Weights of a small GPT-style language model, trained from scratch on English Wikipedia: vocabulary 8192.
Each number is 128 + 32 x the weight over its row's rms, rounded and kept within 0 to 255. Layers, rows and columns count from 0. Numbers have three digits each. The size before them is the row's rms in percent of the matrix's.

# down: layer 4 MLP down (transposed), 1024x512, rms 0.0174, rows 501-600, columns 448-511
# up: layer 4 MLP up, 1024x512, rms 0.0217, rows 502-601, columns 448-511
down501 086:090107129129157161142140083136061031129141099128119125109121143137141162121165178112186164117170137134125064116145115187140133120079145148110136166159162016168155149125119092119169108148135149
up502 081:137096149114040129102118087129148135145148137148129190110104156098133075126139070160084130124113138102128088069043145164151102175118146153151112142119142186101142168119093150169089133119096146
down502 091:139104165161145130149106131202104141168104195150038153107111119101205165122123103158139123078126062097128155072050152129128136098148127077168093063093124106152123220148180113118150097192155060
up503 091:113120170079124086065145151085176090143190090104137124146113089118094105115141178078128091131135125131125122172187091118099096100101096134139064068061133099184144107184106094085065119119187131
down503 098:111124095186124128173125097154111136088155079147127137172068121103209084113113122154100160108108093094146142105136123076177157135121167114124101182153093066159124204124101115217130157127145160
up504 093:124124079128103095140128115051120113104125114154115134116103191147144143151131079186161114156153156144096099079078215089105154103098192124140117135094149156133121149138098126161080154163099096
down504 107:104138114166178157173140185184125131162154100135174134128118134127113134070150154066131093114118142118135113202166048070149119132138116086161118165102158117153093122147113117151104098133130165
up505 101:116134087066169119118139071111099099099144140119176147180185142077116126130136139241111161128147114081138115184091181118096091179128133134140157127126135104144098055125119151127108147099170132
down505 109:143117136102131123153067135140165127118093079147165106143165127148063153175135149095157115108119131129131178171180111163105127167169124122095140125139127146126146133069059068136060138081117150
up506 120:142120121116105124093177157138186094153105085154176124080132169094089109073131121121183058162161119167071104173096181167134153118144106161151111157084157156130135134135132156132089119126136134
down506 099:183132139143128136117130114133122150196146133167163143094099127022163185127108108150131182098150095122156138089132097125120124129125162183146102164168179154146108141151156179165130108135052164
up507 115:155097090142143090083149136084159163074157094070105146109103105112135165167129097117114139083101109137142128147186097118153142152111131116069058062125161132140091090153079085162161107080092130
down507 116:160108113130115093160155108113169116170140119099156155087130130130125139152113101105128091088134156061097110163114110126152187141104147120181119161165102116154119157079143126153088099223116057
up508 088:151127106066126122098161121148150150136141116142095087094089151105170108114095127092133163193152106141185117118137117101131125151198175094159161089153136073055080113151133203082212080172169138
down508 095:161107156159210138116078068146165125147156138152084184133105124163121113090137138119160153115135181131122091046185095190107124080034058154110096196112160087146169155119126047187096167134114142
up509 081:145105103109153146147136125166134139133163096130133093137091111127154142164142136193107127182144113104190134185105139083129111202085116173137169105174075168102182099163154090130164108138110156
down509 095:176179160136125147153152060119105154107080127108146146107092144179134164096152113096161211107189086140114157108101168142154152116074057146169144134150078094153134111100142153125182125122111120
up510 078:176128082137134138119124150082136141138148102111111072132081091115175077126121164107103127124208167135170095098115083114115130197132105146079151122162161113119116132079114114100121107115144147
down510 086:173177142167190136186138136070165195105135109058148163097187137109156145167173182050100177115168109051159145094109134109166143113100111136154093089122068099163120178155101148082136112126155114
up511 130:130157090132112078101144123076146097108155137192134151122088147140141125116138141095099118123125140178063128118144154137110118085133109120086139152104136096142085107165112118130169145110168161
down511 134:138162177106113067157128140130166180153109144137054197131166095050087134147158119180131156233100094136155137084148169174133124085129147158146135174149056134058096174109102058132122089158139115
up512 098:106125135067108114095130148107138153085119038118136156169115093111116106092144102137162125110101143130171134096158169113095095097139101136087071087055126095196145123147095119087121127122165162
down512 094:119111201174093101158100096164144119148132091137095147132174114073161092103106080113135116119137099083106135097129132094136131145130195130109073170122116102081143183108141144135134138139150129
up513 125:154117149144090086088212121153156100085142136158096088104104139109128180130121164116192122145157116154086077120102125123090139062195085133094108139172130128161124085084148070128135075126102138
down513 114:117116122073149134189083176128176126119170168114206196100119133157145151184145116072098067130117108156106113139144144131097142169160130126108150185137175130135142147095123124079090112141124115
up514 104:099079127089099134080123132073142094062173126113115088155188122142125172138131065166128118147120125093148123182101144160118117226176200122097138128130105192097083150167126157090123099116074123
down514 108:147139121125183174131098086102115115142089136127065109155113060104183083091157158104150106142138129079146126165183105123077126090088095078121128145095145087131072115152134122103138127086110160
up515 097:182138117133128159117156081186107183124129098137065042083113125107132098060178094126131113157088120154120135086103141127117141102094073177143114139123111110148149123117126097148170126129191157
down515 091:148107144106152128220140090078118125149121079119135124171181163145127120117097105144132142125160158083206162149140127136157158159094125149104101109148151128081145158123108146097140161149081185
up516 079:140151113071087111059145153178100081166082042125074135115099060181098076100121121170108135147074225119076116102130135201141124130152137102117135179085179131078170094149117182105093143133115140
down516 085:123186156150124111051161180128133132123126138190087083101115128123107180166159141122106106170150164118147145091145117117134107114151094161123061135138117067145109122155167144167158091102127184
up517 110:094137193116079132088166127177107164101190064173120119162092149151108134086107160067125151153130115159142195169095155090057119145153143132056153072123168114100110122121133141157133140084147199
down517 114:077128128144144073132064118121171110174134075100186111129172116140112145180163197107197116163121129161099121078098152089182118104155143116141138138100176140145164145165100097111087106070119163
up518 109:129178156106159159142119083133200153154138151139134078112111142118144153117143143105138131192131159090078174168084153150104111123172078115120141161108106095143144092113113125083178140158120093
down518 106:116120131145147081174151180101095159088162093160110163149125112144100129149096108119092120112181150098128175124083202114097147140130132140124111142148200109098170106113104132140117120146165155
up519 094:118147101158148085095114145077111126143179092112146113139101097136124087131188130146085092132142159160089140097173165106136122144196128132075116076146139094168168111154115103099138110145166148
down519 098:076116154160088126097100088138107149137117114211143130169142122123123081120124112093132112077112132127149108122123101094148104085079159133178105114145154159098158155160125168137145174129134149
up520 081:120141181150034134157128074108138103113163097126171149137186085111189118051076058121098144145125154134176098176109128141110140146097142113156045111104142145162052181147069131103141184135152153
down520 063:099181157147130112205127143132110081139234148191121180140110097129150178105135121140137156129104175130115180115128167147145145131152143108123185136128094175105139167109111106182098153115111130
up521 095:143133119181172128118123132070142107120181119114135053143155131174151124142087125110175095132142129092153115131129096115140100140152131129176104169117175114117091129139109095146106093112128163
down521 075:115120062144153120189063068123134147116175166105119145148131132110109134170067118187086168097086103104148136181143089131136128128031168042062106175126136122157074142154109176079119143147162162
up522 077:163123192121081070132108110096148159135217179100120119165136166124193170167039090113071110130141128097180138131108089098167105114096132131176094146159162119134106150113082113108185100126146163
down522 055:073145129153152131189142190127131160141112086122126109134126155152094115123094133201140149138115114138135118196129203164130084143111135041102148144119135093141140135126141193118149130072119133
up523 101:117084090114155146109125108144154120067177100102117158109173154116073131170175107141125111181108131127113128078142151130134110136084145142090133109110130157154162105211128130134082170051139098
down523 076:139148122134153159148091194114098111183162103211127121110138079124121123150132118117136146125145143153139126118104097090138115181148112156165181149118150108139091194116239148106146136143152186
up524 083:155125114111162119101130139084159121141129115120091055125130162099106076115127153040173135139145114097095135090128085089098094069178142123065102147097136117180117186064132116153083104120138118
down524 076:166163107152121139201075126133113139145157105134081144129081111095134138104158064151130182157109199147135092110167143156117160125119088103145093099115121128107141166201083095142116144139154123
up525 102:112163074093125074148166001153178115168099084081135161132184109145159133103115160139139123174163137131118121121127151143086126134160068134169150148105084097071055095120091156130173135140133127
down525 097:098112176126173138115147103138102135099098108174068106126105138107169164084175150138127160108115120096098155125130084120105120171178132151109139052182105149166118144104106104201124148143113079
up526 093:081144130096064090078081132139149136104226113207063156117178101130140080117073108142136102134125111140067088173096137144131119107110201117109149164053172188115128126098110132088076116189104151
down526 103:091076092073138153118113188144135115127107089102159124157165110090129113170183171078075103091140145087081173096161081081124164122162112116162142122108132167174117162150093176132178179075194172
up527 078:179112132154120095121109138089137122105154171128101099137208155195206129165094134156117111118104103106176144148123107133154146184086095134141068095079132208125163115137120080131084126048123155
down527 097:132142191188169157129114112163111115154124120132170155136120161119085145101171086109111178116174142180073123152126138180174104075138087161083101129148127058149110112104170051163115098118143159
up528 085:154107160069062102121132126123136134143089104135151114160118144080130138181136157140096178106159131090171059190086085160124077103167170114133111132127146112092134139128162146107188102135074185
down528 104:122147105184144143128099087175077145111150155146095150151078208117125133073191091095120094099091171113045161083117172129159153067127084152098083121127066104191135088119117096133093106118126077
up529 083:088128130149108119133126088116148100130070079105063155115151063120169147105145096105190100196144141165092155150125108188114138138109182102123130104090119128112072117108153134053112105165099132
down529 086:147146114132149128150095100099142163101090152146085109133121111081182129071120099136110107101168156154173113109101097159122139122114056026148112133085126145165091165144130182102158166167135143
up530 091:152089150127137068067124141112088100130236148118161096118170146143117141142133160187140160135124146123115159122127153116142083148154139189105131142159138137208151114140116126158112124098126093
down530 079:068156151130162118147120199148114170147116087138120110128143148072153097139141118147128191071186075155168133178129091112135094064151181173085119191128134106170093064141058103096120107097116135
up531 091:136117112109119104137120056090126052171194118103108159114146130169154153145090106136096149146118106068104143171139148082168101120112098143153123126126139105150154120133162131073182115137124080
down531 098:134094182151128112144130139153148096115107133132167147112156182088147151178117134136156184092197114083154124135188141145096083069098088148118123158134161119092144099110093121078127169132173136
up532 116:084109128139166108097192164160114111105185141122147059122108131115120129159110119152119080161155113081111061129174132146112154085166203115090100153087128168174105077104141125161118163060160076
down532 136:158099148108141179111118160089143079173089112126138134133109085090191111128098076188132138069242054075183107154101170134082099157152135109172196010152151111114121144151097152139089159142109122
up533 088:038101077091092106126136089167157148117116139143139157114172078107126131122163129148157120139099107123097158126129172124145149150105136156147123167129110201155115160145112160144141146158092118
down533 074:146134087157119075176129140093132142132092170158080142149156183078163152083108157125141193114082148110192106122147106160127079112128141144103075113106072143121138147120121088133135154116117084
up534 080:128140135104089119103116041097122093103178124128135127147156138153112138083076085119104157133141103122164164134064149103173090169128071111145136069104113111120162145109120150104080169141170122
down534 064:153116120154099136173126206162118112160148129161167153090109163114189120168197160119162187107099125120104135127101155111091134127137186093093143156136186097144101138105154127155100165149175140
up535 087:141103143144106108076149190106163111118192131067155083137092140161058144113133170146140102139132153166083123141147155110149126102165147142068120115163170122159120119187056140160054050106151136
down535 083:156179084165128099112135138110151206125149159155068103134125130125065122133080086145087144063102145100115107051135138121153155094116118075102058123124165094163092114148079132178076095109113147
up536 107:165177093117153103122151082076102065071118095144143150093123117194131162109144133138092062142162145160120136141111140093143099142163150116153107130111115095182112145175113150095093137091145138
down536 110:152148125064122168155192156125139103135118114064165108158151112102103154160119141135075126123152099120217060088148083155156127155136097175120127129091160195119130110170164115135077189088120118
up537 087:115152145105125079123120164051149094067158116141162149127137117205130143122163177136105069123146115135054111081131189135112097110117142123062120138089175072160119097137094116097097119099124143
down537 096:134100128118149146132136106141116147126140131197143133162111153135096137108015072102169132112101113111170133178113079098104107129110149047137098111151088094125100166162118082141118145161163146
up538 113:111121155105115095127141113139169129099111125157172146134070159078090116109082094137143029186112141100160123105085124133104088104069116136122102096123178140089100068110132142139063054167156135
down538 116:094122131149109136136175129180169063162088085160133161113098070147186151153110181114112132165044129107129144104121144178140123107210121044146140109168146151144108182158132122144147111126105069
up539 091:103066125154074099068133132142155136086138156098042142169091082082086109099098122116137124149122140135097142125106076134104135165163137109077099145130134126188058095152099152111086070162109134
down539 091:123121119123145124130126179158113081100150167127109144121138179148086168091088031156112127122109103158116133099134086114139192139098122109144097101109142152144129061150094166083153123183078164
up540 099:136155143110133104071152132082161098106222083138204101102150098138103135128154160133142092150157080081126120161144066151167053156166098187078084101130125109191138072203111150085105139120156090
down540 106:107117100127168089156099179090143166080129179078144138116128178102128106176098128185138101132149100097123099155138096056162091098121151116063123119125112090171123134143162118129092078142191123
up541 103:102134141111120074089120151065187101111180070163158150112153104185180135142099142093100108106119139096101105096172125113152137123136174143145149133054154124134126120130108106098092140105121125
down541 097:077145191135119161130184097140164129139210133080109059133196122119135110147111170113170149126162070107177141181139072083097120143210115169141138192086100160145138146121119122145137183128127093
up542 097:191146108080114147111167095119106150118095098128170128168095107112179136140105131143091140127140163158111106110136180136106127088155177192160110145092129160147140145152121133136123135169137117
down542 100:104193173135132130183170151101155199133071126132168107178208092118146131094164135147121107128166095140128120117103122117122167148118132147147134139163116130181140161163136139172116145130127151
up543 095:127118129094171133107182151130143117107126101096157104162178081100113160124141079148125108138118102171122097130154179181065079180103139165101112112184153148119078132128133169172162150111132118
down543 100:110146044179107133119065154144092123179237123105143128162129106085136164126095144142123134129187157108181105138128073086133110157130159107135143126177130153089085147099109144168186136188138206
up544 112:152117144123143129086130110142154135122195115065123130104164127087114157138069169139178126197093096119166121146189031164134091126128166144111154093140129188073134093123141117089156057057097138
down544 126:126095169105147136138126151109129165147143093175121110084162115136157123122143168119116200107177171162103132137108107124173110181192153133136130121195056033162120085126125149172117127169124237
up545 080:118144194111101107141140059119115160087194087193159125114082131104168074108125132153133096144129096150134140099105154048113107107152147157089137133106142133134190163085110114096137083122110191
down545 077:131152099133128133141118131134073105147069162207115119137127105073173168086112051125124165111113110103163175042096144104198150111121108127184085068183076115102172165185145200114140153109160114
up546 079:127100098121113113125129141099155130138157090135080124061126104134190164115050060124166077150129092137162152091157145092085134173129141119136102161134120085102068097107079121077094128170143148
down546 084:152160117133177152137132112161099124140102105072140153098130175191129113176145108125149084094129126237005156136069128097187115089120074161074185142135181096112120127133126076160124082135179112
up547 122:150131168158163106108177145129140137092169121120100070106159220136150174163179192165223143133127131114166100185104146053146079162126111124114110108157154119152131112124128114172099076137112097
down547 107:078159098129127125095111118145139142170112099103174131176143135086121161186211097131152119174133168116149116176145088113169151087119097126127110137138120195142163146144133123155185168172151143
up548 049:142114157164155132136138143108145109147156147175119058170176180082170095084129100058111159133169122163141100092127135140146127123082094146154127138112191073123140155096136128114142092136127141
down548 041:081155080156120125126138151174096130105069100142127153150114028107170136212086157175157137134122128101158184168123110087122152178109120108080154149112118117143131148173102124132153203103150138
up549 115:091143155065184134068126142061214068153226077121143163080088108152147115103056151124120143143144124110153103157148100089106149117158141183126102146155108160113136172164085132055162142174132197
down549 106:106159120117150142184110104110117135175062172197161209127144111092116130133255183090120147127108206087105112127099113110088201120154100130134164119173081132111152178185132112092031113185122065
up550 097:132166105078098129117127153127156116140127082150113140130139180139108117096077094136139159200152146112162106147069202145098158149114074162184138124201130106106096084094136137107114115170192133
down550 075:105097132101161128119088135157097151084125061105109088186173061121145090150158139104127100083133144119177082125146156171104158141093141104102124130115161159125103132127142179116176146078090180
up551 084:142050058097130163109152163077149123107163113140116165119172063136220144168085170103115075170152129139197162123150096106156183138140146129144129096133164126126139102101126162071135122147139132
down551 076:126148112149168104171149157139113145131129190137097106188129160213110107125120120126136134140204096161122144150149122153089094148052146182140113111130114120115104162130099159194155111172103123
up552 082:135144147127062119111125098177124128123197121114147090137147088043119086164136187158122153131196077074191154189117181121152036109190132134172106107109128105124079160119114150159211117179139152
down552 069:088119143126195145148087127107140153161067112150131156171055121114147098104097144159139136126156086156054152121153115164144133109147087171113184111146104092143102105141089114137170159086164107
up553 105:130129136063110102131155133054159076092136073135103125092086083122118162175147168098126148169175149123141120159096172138103093145116174190141149120096136081147118115097088142132174125141115116
down553 107:100084095165138205110164128125155113194147139132175115087172130089109166114084122165082123138070101080147151102151146145116060104146170122084191111159126120151176108143224170201132106128083118
up554 108:179152098167134179172122076100149096077143120112162106097081104130172142084109105112163100160167120080155111125134173076137130199106193130148132068126106138080068174150100122129110082155063111
down554 107:127112097188105098124103174159087151155113141134147161128196173083189093113136125150132138152188144103111117141130154126165096134148080117095143124118126078161088198112153106089051163119126137
up555 098:125125114125121093059121173071132092143155073114163116128145098133108140149156120074091100158132184048119112144124105090125141109162156135120148134106146128159088157152115180096102120144177097
down555 097:177097212136070134156113126151101136130159094156121161124100144113174081153109148160152147120108146145136152158098148104066160139108172144106113143161186102116164103155122080106105158179151118
up556 102:138109093158118123083140132140098136123161102119107079113135171142120222109105126133118052107082105144056128076164137106115126145117210163143065129128132066147129083152135097182166158093094088
down556 098:153200166115147088104123125141107126156135104138108122087103126197100047130149123092111116101088162111189207161100167059151146133133174150131145122140081114148151101131116131139090121155187141
up557 109:128115151124140144118146130158150178111213117109187086092136130140149116131158165146131159109130095069171063136144163098092133122139125143117132105084162138171122104114130064106157102085124126
down557 098:179096113137147095202100141123083131113105079114144142138121114127159114128140158092104106127133122147108197082121161142197114073136154122172163128157096119143175130191148155170161092145177156
up558 100:135159104116110124114149132126136112123139143197079118109137079100086105092180150113111152115124161131057127182138105170111156129175122112155112199088124090138140108141108074109122067145128120
down558 103:166125217111165112142097128101141128112168085157105119068132155100121063120136098062165160116195081186172142090127073090132135101133118139113105105140116171147100116102128139166191174141168150
up559 089:121116096142029091119136128151116100127148099152147060140153111137075153116140161162091096107100056149130134152135120163122099208099118159139121132120085141139113161131123106148162158124152159
down559 090:178148200162074125128153120130181102118151192089039190084060146130104124108152197126156174133141072080108095151105184135171172096113110126085100076170135105089120202156116108145112119185136149
up560 080:163130107114116132092143158123094121111129106140169142142134111129174142103141134141129169161128065087142132160143095105157117153151107131151116069112131161136106156097123097142171166151130150
down560 080:126169176117148164125086099151125070119155116096145177156111141101131162162133111094153113090145110098043107157124108081160092090157149173113130091167169095136088184112145144174152124162161124
up561 121:139148111115112111095161100116179079089154103168071123094138167153117156105102130124133105108130092140118095144113116148157124122074152150172108095111111149170120136159130137132080117082113164
down561 120:120177130124114070161108142139115083180074129144155142098140098135129118109123104110144153152114146168085161138105153109107100189196136136143166133094143077126083142164131174143119153106110114
up562 079:156135114135159099076148131043114100095169151156166146164129099197104156166067119203148150147128144123144079154111130155112096132136207127091119103141133174115136106101110170066154113070110138
down562 094:117130125127167096116102141099111172182178141120077096155152170149130133153108126074177148131097106158143143115173057117160146097165132107110125102144149105138073086123112178089141184102147087
up563 114:210138089087142119068131113198157134100160120155116132099144073157083100147151103132120097155102173121128144151148100134102087103160154128086095137114142122110082154115127136094143121064120163
down563 104:125112142128139140165209147096181152139111155047163151082187149170127169113121071139138175122130110132131161063143103137149121144102104091142120097185109083115157122092133123093129146110172108
up564 081:119089153114120140118140117169112161146101119112132078051171134088174145145098169095154157150118171108168106124096101140136085134149180112174087138134127118146118126098145141118174128079116163
down564 092:117115123131098147174153091178097111076127126122120173153152146080088135087119121135128122095155151134059156102135123115167088075118103102090164122102106055157110062156135127146160075141179104
up565 115:104071152086141099106156094109114075105170177109171143126175100105121170123148098107096133193116111103129103155164107116148121104065211172121122116077131184167051115133160129150084149079079120
down565 111:086112130160151147105106139113107163082170118142011139136128112107118137111103136140099175087146111167161148177187115174109141177125156117121091096114154120096108144154109122169124109118083175
up566 085:154072073159130144083167141117106126083115191097103117154114111116094135151130122144115118166123115178087128138147125215166149190176150123097124150161120206056129121129153126135153086112072106
down566 091:168194122149132143150134099125129066120124160166132141098081160126126150104079163060133110108168130057181068136131122105112151102123095143098093107153151065141143136104145182073100126179100110
up567 102:122079124082103088101159144072143143115076065066142136200132155132132082156082125111180136152106167103125110113091172169125145156156132140097104119105154176106169110098086140066134139109109107
down567 101:133105135145105143179154137112190097114131051129129130130140099046135079119106116106140160093122169175179129162099180111147097156096158159091137176137107104168123054137144150171149117087176144
up568 086:089138129119117125133150152125187095120220149117067131167120111136171129106162121092092137130188098091070141149119154142110103134071079148141127134198138123095158124127123080160208106122105137
down568 078:102136117154116120131101123136077151174104106143144124089086128130129142171135110127150154168078156155139178148158124116122162128116113090162103149131164202096140218138121138084133129105180104
up569 087:118093120135084121160126106113095211120133105182095150131142169061161086154111122152154101128104127117069163157069134162090125143169151143143178169063090090087140137074132097094161095092092119
down569 091:146205134088126100174115153151118129148085136123099099125115121136184146092164123074122132156184119136147133101136152139158120119071078126153143076047102117116164143136146117154111125112107185
up570 090:143099110096059096122119081107106152152123089108123154085080108111129155110140106156142125139162157099189118162115228133130144159204120094121097138077121095111072103118063113085168110178142123
down570 060:057142175150148075191109093110110094141096135113151163167163154151176120187119171107138180118102073143100133137109174070164132179135135088145140206167117126138094127108177150112164139132136137
up571 091:143107132152074111122125132128141152112147075161128118149074115102156108205147152152114123102145178129132119188119128175126120194144163125177120147124154153100146147128149196057159117167126192
down571 082:141114157181099128132137114105118099097130136138156154109106197150111197142154123144139149142136096107046123121142109131164117140185105152147141132138092106203141119196135082173117113081126092
up572 107:192101131148137130085128115157142132106174175088087074136120101128098155175144133079120050140103104106172147091086124110127120186109094172083116139135112130115121071066136052149154117046124140
down572 111:184174100149115126157146123122093099113132173152169121119084142138167167127081182092083120096160093075124149107187150139065135079124076134117208167116190109142142137152152137079135153159117128
up573 059:147083100140118102126167112062157177108120189097153111159101105127168143143089108169162168110127109106221170156142060055163132122061127083160124112079114175148148115146162129093170176183107080
down573 061:052130194136135136140125202196145082123174090160079148121144133160102101148140151129099127129150116125089089147114181181105132168166111173111170173187153099080123114051129110148112115078166171
up574 117:137026073117155098126143115064168098098098144133067160107130161106153174144170151060154115206145147101097146075072129098097132121184156119094118193077096121128146135122099143197150096122078118
down574 111:111110108165141147116135103136069155121111175156113134141150154080162144133057119126135140131119121107167143096099056134150124129056106130091128182179116087138076128123148149128132149108066116
up575 083:116114140094113120126152185138119088132129131138131140135100095167142136100137130099127074121062116136118113161194175148073093154105115110115113135095131124111201115111158061087144108090147065
down575 097:125121135188135112103087160112095183149102162112081128113128115130130147158128178130159141114035090119157159118119132128171163090118084103185130148077145157190085154077153151060179177146127119
up576 119:128100098143099135082136089144121126041095157129087146144142119142142167111138187126093106126096113127121118116060168163100160147139146160112138183117153075102117090129095088120105139134091108
down576 126:125191126144175102116143104164144131123130141145128127138082043159101155073147189044155095159176158169127117098160086100158136100084079166134129168117145074160115050117071078127098123113116211
up577 095:161117180101126110060122163166156075142176152143106104129205170164072144162076179134165120147106089087097112155099155171128073128168157124075095167074190171154117158136110199089144118099165103
down577 095:131112152135095112171200040093160154161116123094109137193137091146126171074145075139117162161128112119152139131110132065192176185088164218209100116165115125133126197162095140136167133063132169
up578 112:130134160085111128086130161112110123037204124163109154149162168098128135217155114124176133177128167178130093183078126136126115138144140112081100083073140105107146080140087129116149102114083081
down578 102:175139139147165130158178113133114133168076199166150117165134163148109180098126149179082121114139138126084125152089093148068172154146063153180193146071143122090127092147131119193143105123152144
up579 110:126136065111139143131120143166184102079110086129120153153169085101125165124066089110180048195077118136160109106100087128076158127067119180107083149128159173089132108118135109111135109097091129
down579 119:137124114146119152131114127112121086093113068173193007155120150142117135131113113152135152130224149092134141205095104163157094203188129116118140173170172131173147086084153128093112103139204150
up580 095:143130077138105100132120109130146117076153188137144116119146162099147133139099091103141116155133178148122113079075176165132088106125149130156145133088127164103112082110119126140125115097114079
down580 098:102115114134126180104159114144112110094119119097085158077128120100174082068136173181135146120144112104078160188116087118152141078106098132082176099176102102113194075173183035064134128167140154
up581 113:159146102122123124141107081113115140101152098097057095114210130104151145100089082148089118163127107122168156096152137152119120179085161134123125072108106112127073195150088161106152150110093107
down581 111:071121160137123156096051154101126135145131174095143126157080137101121142116061114122076210125104124150163169107153152117071106110201143136101100098092106093185097064090158162118120088120102131
up582 091:164183176041130105120131135102143130108167097165202133141081159136149146101107131152094187140138135102133131135075189117097052117176130148127118130135209149132219102137107146124122112056139148
down582 085:084012101170120124142134159159132114120101132103093089123143102128112141078138128136112102102176087132152171103153138113107168126103124133133077151130116112112103166125103167133205156189127147
up583 089:106085142130118124129130126092106130129151117101122116129161142102132136077134128157126049100119101120123091155122161066073118216128132092082090134125135172147099164183104172073158086129064182
down583 100:118131179198105098138149132100137144124100094151182130170139124171137162078089107105204170117166075091109088178142112118156202079186081125120134098150097172065137095191109170134169148174116151
up584 099:140121133070109142124128068124143092176112136115112123136099117184105086088160102120111097111152184133092105094055181146113121103098160113126129105127151142118063137101116134146140150123087171
down584 110:173130134119118143144107185126117124089126138160100154120085160164127157146146127114127178132123103050145164137107095099158122141161087121047125111141133116169128119143155075099106095188130102
up585 100:149057192116120101071166160103152137136168206114172111154078182081043099170142126108141109191116154094173047156127112153109133200174133147084079101163175172141141128140104128121081101164101094
down585 099:134172123156152124089070105093117140143128139143148214149138123164086115114110141184173132131156185126091101127130128121153104117118129153128098098201142171160111028140151078073117143136104096
up586 090:107191105158081072126123152140137087101133130146132121162201148117161130136071133127089105171109065147166116188132136178180061098138061136167147059107162143138102133191115211132177086097138161
down586 092:114217131118186108134132111128144130142151105091077150164097129167105098143147095136146144102157136141049156177135127115158172104155111121138159133122104118123162112117115065165103148145116122
up587 097:162162099106142094092117145109170113132145122166094126099115130166110125145171145111141146140107152103099138126113142067139093161147109139100122134132151110137149123114125092093130142114144116
down587 094:119122174108143176121131143108160148174138076155116136133153082093081096125092127131154149152131124092135173166117104103079179112149127162125141102169141117110141174125178144119118146162149143
up588 119:108082100140119108092132128076133093105157116152160138162142161129150147096071093136118127159106090123072130122085056096096105152071132147133137112179155132145127177124123135068065122062147125
down588 129:147123127096124127151096135100103088148119170123104106150144136124116181126116110152108108146118102091134098107160197191142113071081154137130137108164185070148093180158125147156107091121171161
up589 114:106145144107125138125124129162183127157142170088110082143196116156128189109090141108132068160084086102097055154139074137134087148122083135103134151114199071173150086194134139081094145118171156
down589 110:172168080099126156143103153154088117143057094112145090144108077148184093191212150126132124142112209127165158081152097154121120101154108092148121162125071152127117124090135126124134103093162148
up590 090:106125133132116151107099057139105122166173131134149121111113157126136131141167121122092161136134122139097088144140135086181114104100207158152167127146192155041116108100105088193087002133085130
down590 098:164124181092099122116115150186104115110107172119138105136119111136141133122112035143124140104097096093143184096047081083102129106140124119168128113128044154122157157114119145158136146136170139
up591 086:113127205107127123119126121136112066160189135156116106166080082137109134129119143110138184128123096158142086190124098159078085127173128144174174107116186114102144088115130105116120085149121092
down591 095:172134168071116118138106135125148152150150155171164138127136160166153132166148121051105168151107123120196167112140106068093128105106081153103136120115072089135083143150130066106139140141135094
up592 125:168060194125099147068191122175120123137125168115124063129155130075101148069185210151187092152118125126180124133108141188141144141118115147070087098152145151166138123160103053127124113055142101
down592 097:167109141106123083138080118145142123058128168120193143111171176086094169145114154153136093138119170148109146121142155100114123104060153133148162110126156151160199118059140111093116072154128117
up593 086:125131193097086072122139143120183121142116126159136181117107137141110135066158141101135121126141114101071114130089134129084153125102107126155113155138125128128148149103092094174018152094156133
down593 098:132128106117114076106050130141161110101166117163086097125113169078103058151171098136124151072142147127120135092088090076180175109106174141192099143159127100104149085104117174070118193180109135
up594 089:143101144101135159119149150130168165064183164117166147158104147070142122115187155096183175169122155077095162155066141119138137123143150133159121033118205158148172123066115136165130190102158066
down594 087:132149145139150162153064133109153086130186155147200137131079157159112123083112157093127106139176180125071099071159139149105094138124113131114155090154154124172122165136116117190127109102152117
up595 092:125143115091074107146162049108113135116104111120099126119049117123190140104107107142067150118144143109179083135079151170068169169114185152135144142142132207073127161100088146117156161111041131
down595 114:101161128102102141109099156131151113130122156070087116166184185089119114200151098128127145224136104112145124182125117048187091171168155110039143100137097089164124125160110123107134132162161133
up596 110:133144079130124161146130063097178083180102099100102113106166130167181157163140153151106131139152106039142123152089144097093108169126130108113160113072099139066078121084066121095179126124110109
down596 117:131124138143096072101088153116153123104148121131112155115082149090093159155170136145069128150124133084083176082124132091166103158164106085067148159061180151168180156107142104146135122108137153
up597 091:162116188105161153097151137126161118174163132083121057121151179130159116113157122130120159132249125112047156165138130086129105168182128136139126122161133134105080140128068122133100070136137168
down597 062:209087102138095163163112177140054117119111122135113105109101079167143181130117106114127106133070127156185156178088130075126121134066126158128128095119185164127179123101091151144124155160071116
up598 109:181169098177136111042121123024119054107114116118153161116124111156104165129094115130122038132109088189128113122160091119126142132085112156115063064139131132168075095179102116134065152088105087
down598 114:146144159117135143156115123135062126117114139124156077129086170107113122079087119086079155089157148097118120142094142096087096080163106128179114116164122136136134159114155070095117152157173129
up599 115:164169156114099079049133124157161125159151102130069165123116127113101174117091171121147151150104121118113134102104097135114157119123169119108060135096124104166110119186105158088102124069067122
down599 100:135132111118145192111160130127197148168148159122080123111155121129143121127106177197122132160137048133103090115124104199114173022122157091196122109123108141102137160139171096144159110107114097
up600 112:137103127083122144096177092176121146141135137145077090144107145088148095079174138118179097144116143094173098146114079184054188135145116178095100185114118147141090112089111063122132118109110143
down600 110:111136100096130108142090138102110097156111118173141126153148080114155124108098112104090077134155131112144180087115154087114098161147159118166146048137110086160079157145141148174174101158145108
up601 081:145114138159163128100159121081137121115100111096127159137037064063108125123131103033153114154155193134092173082191087178122136161167165127128147091126173078101104112158133102051140135146110135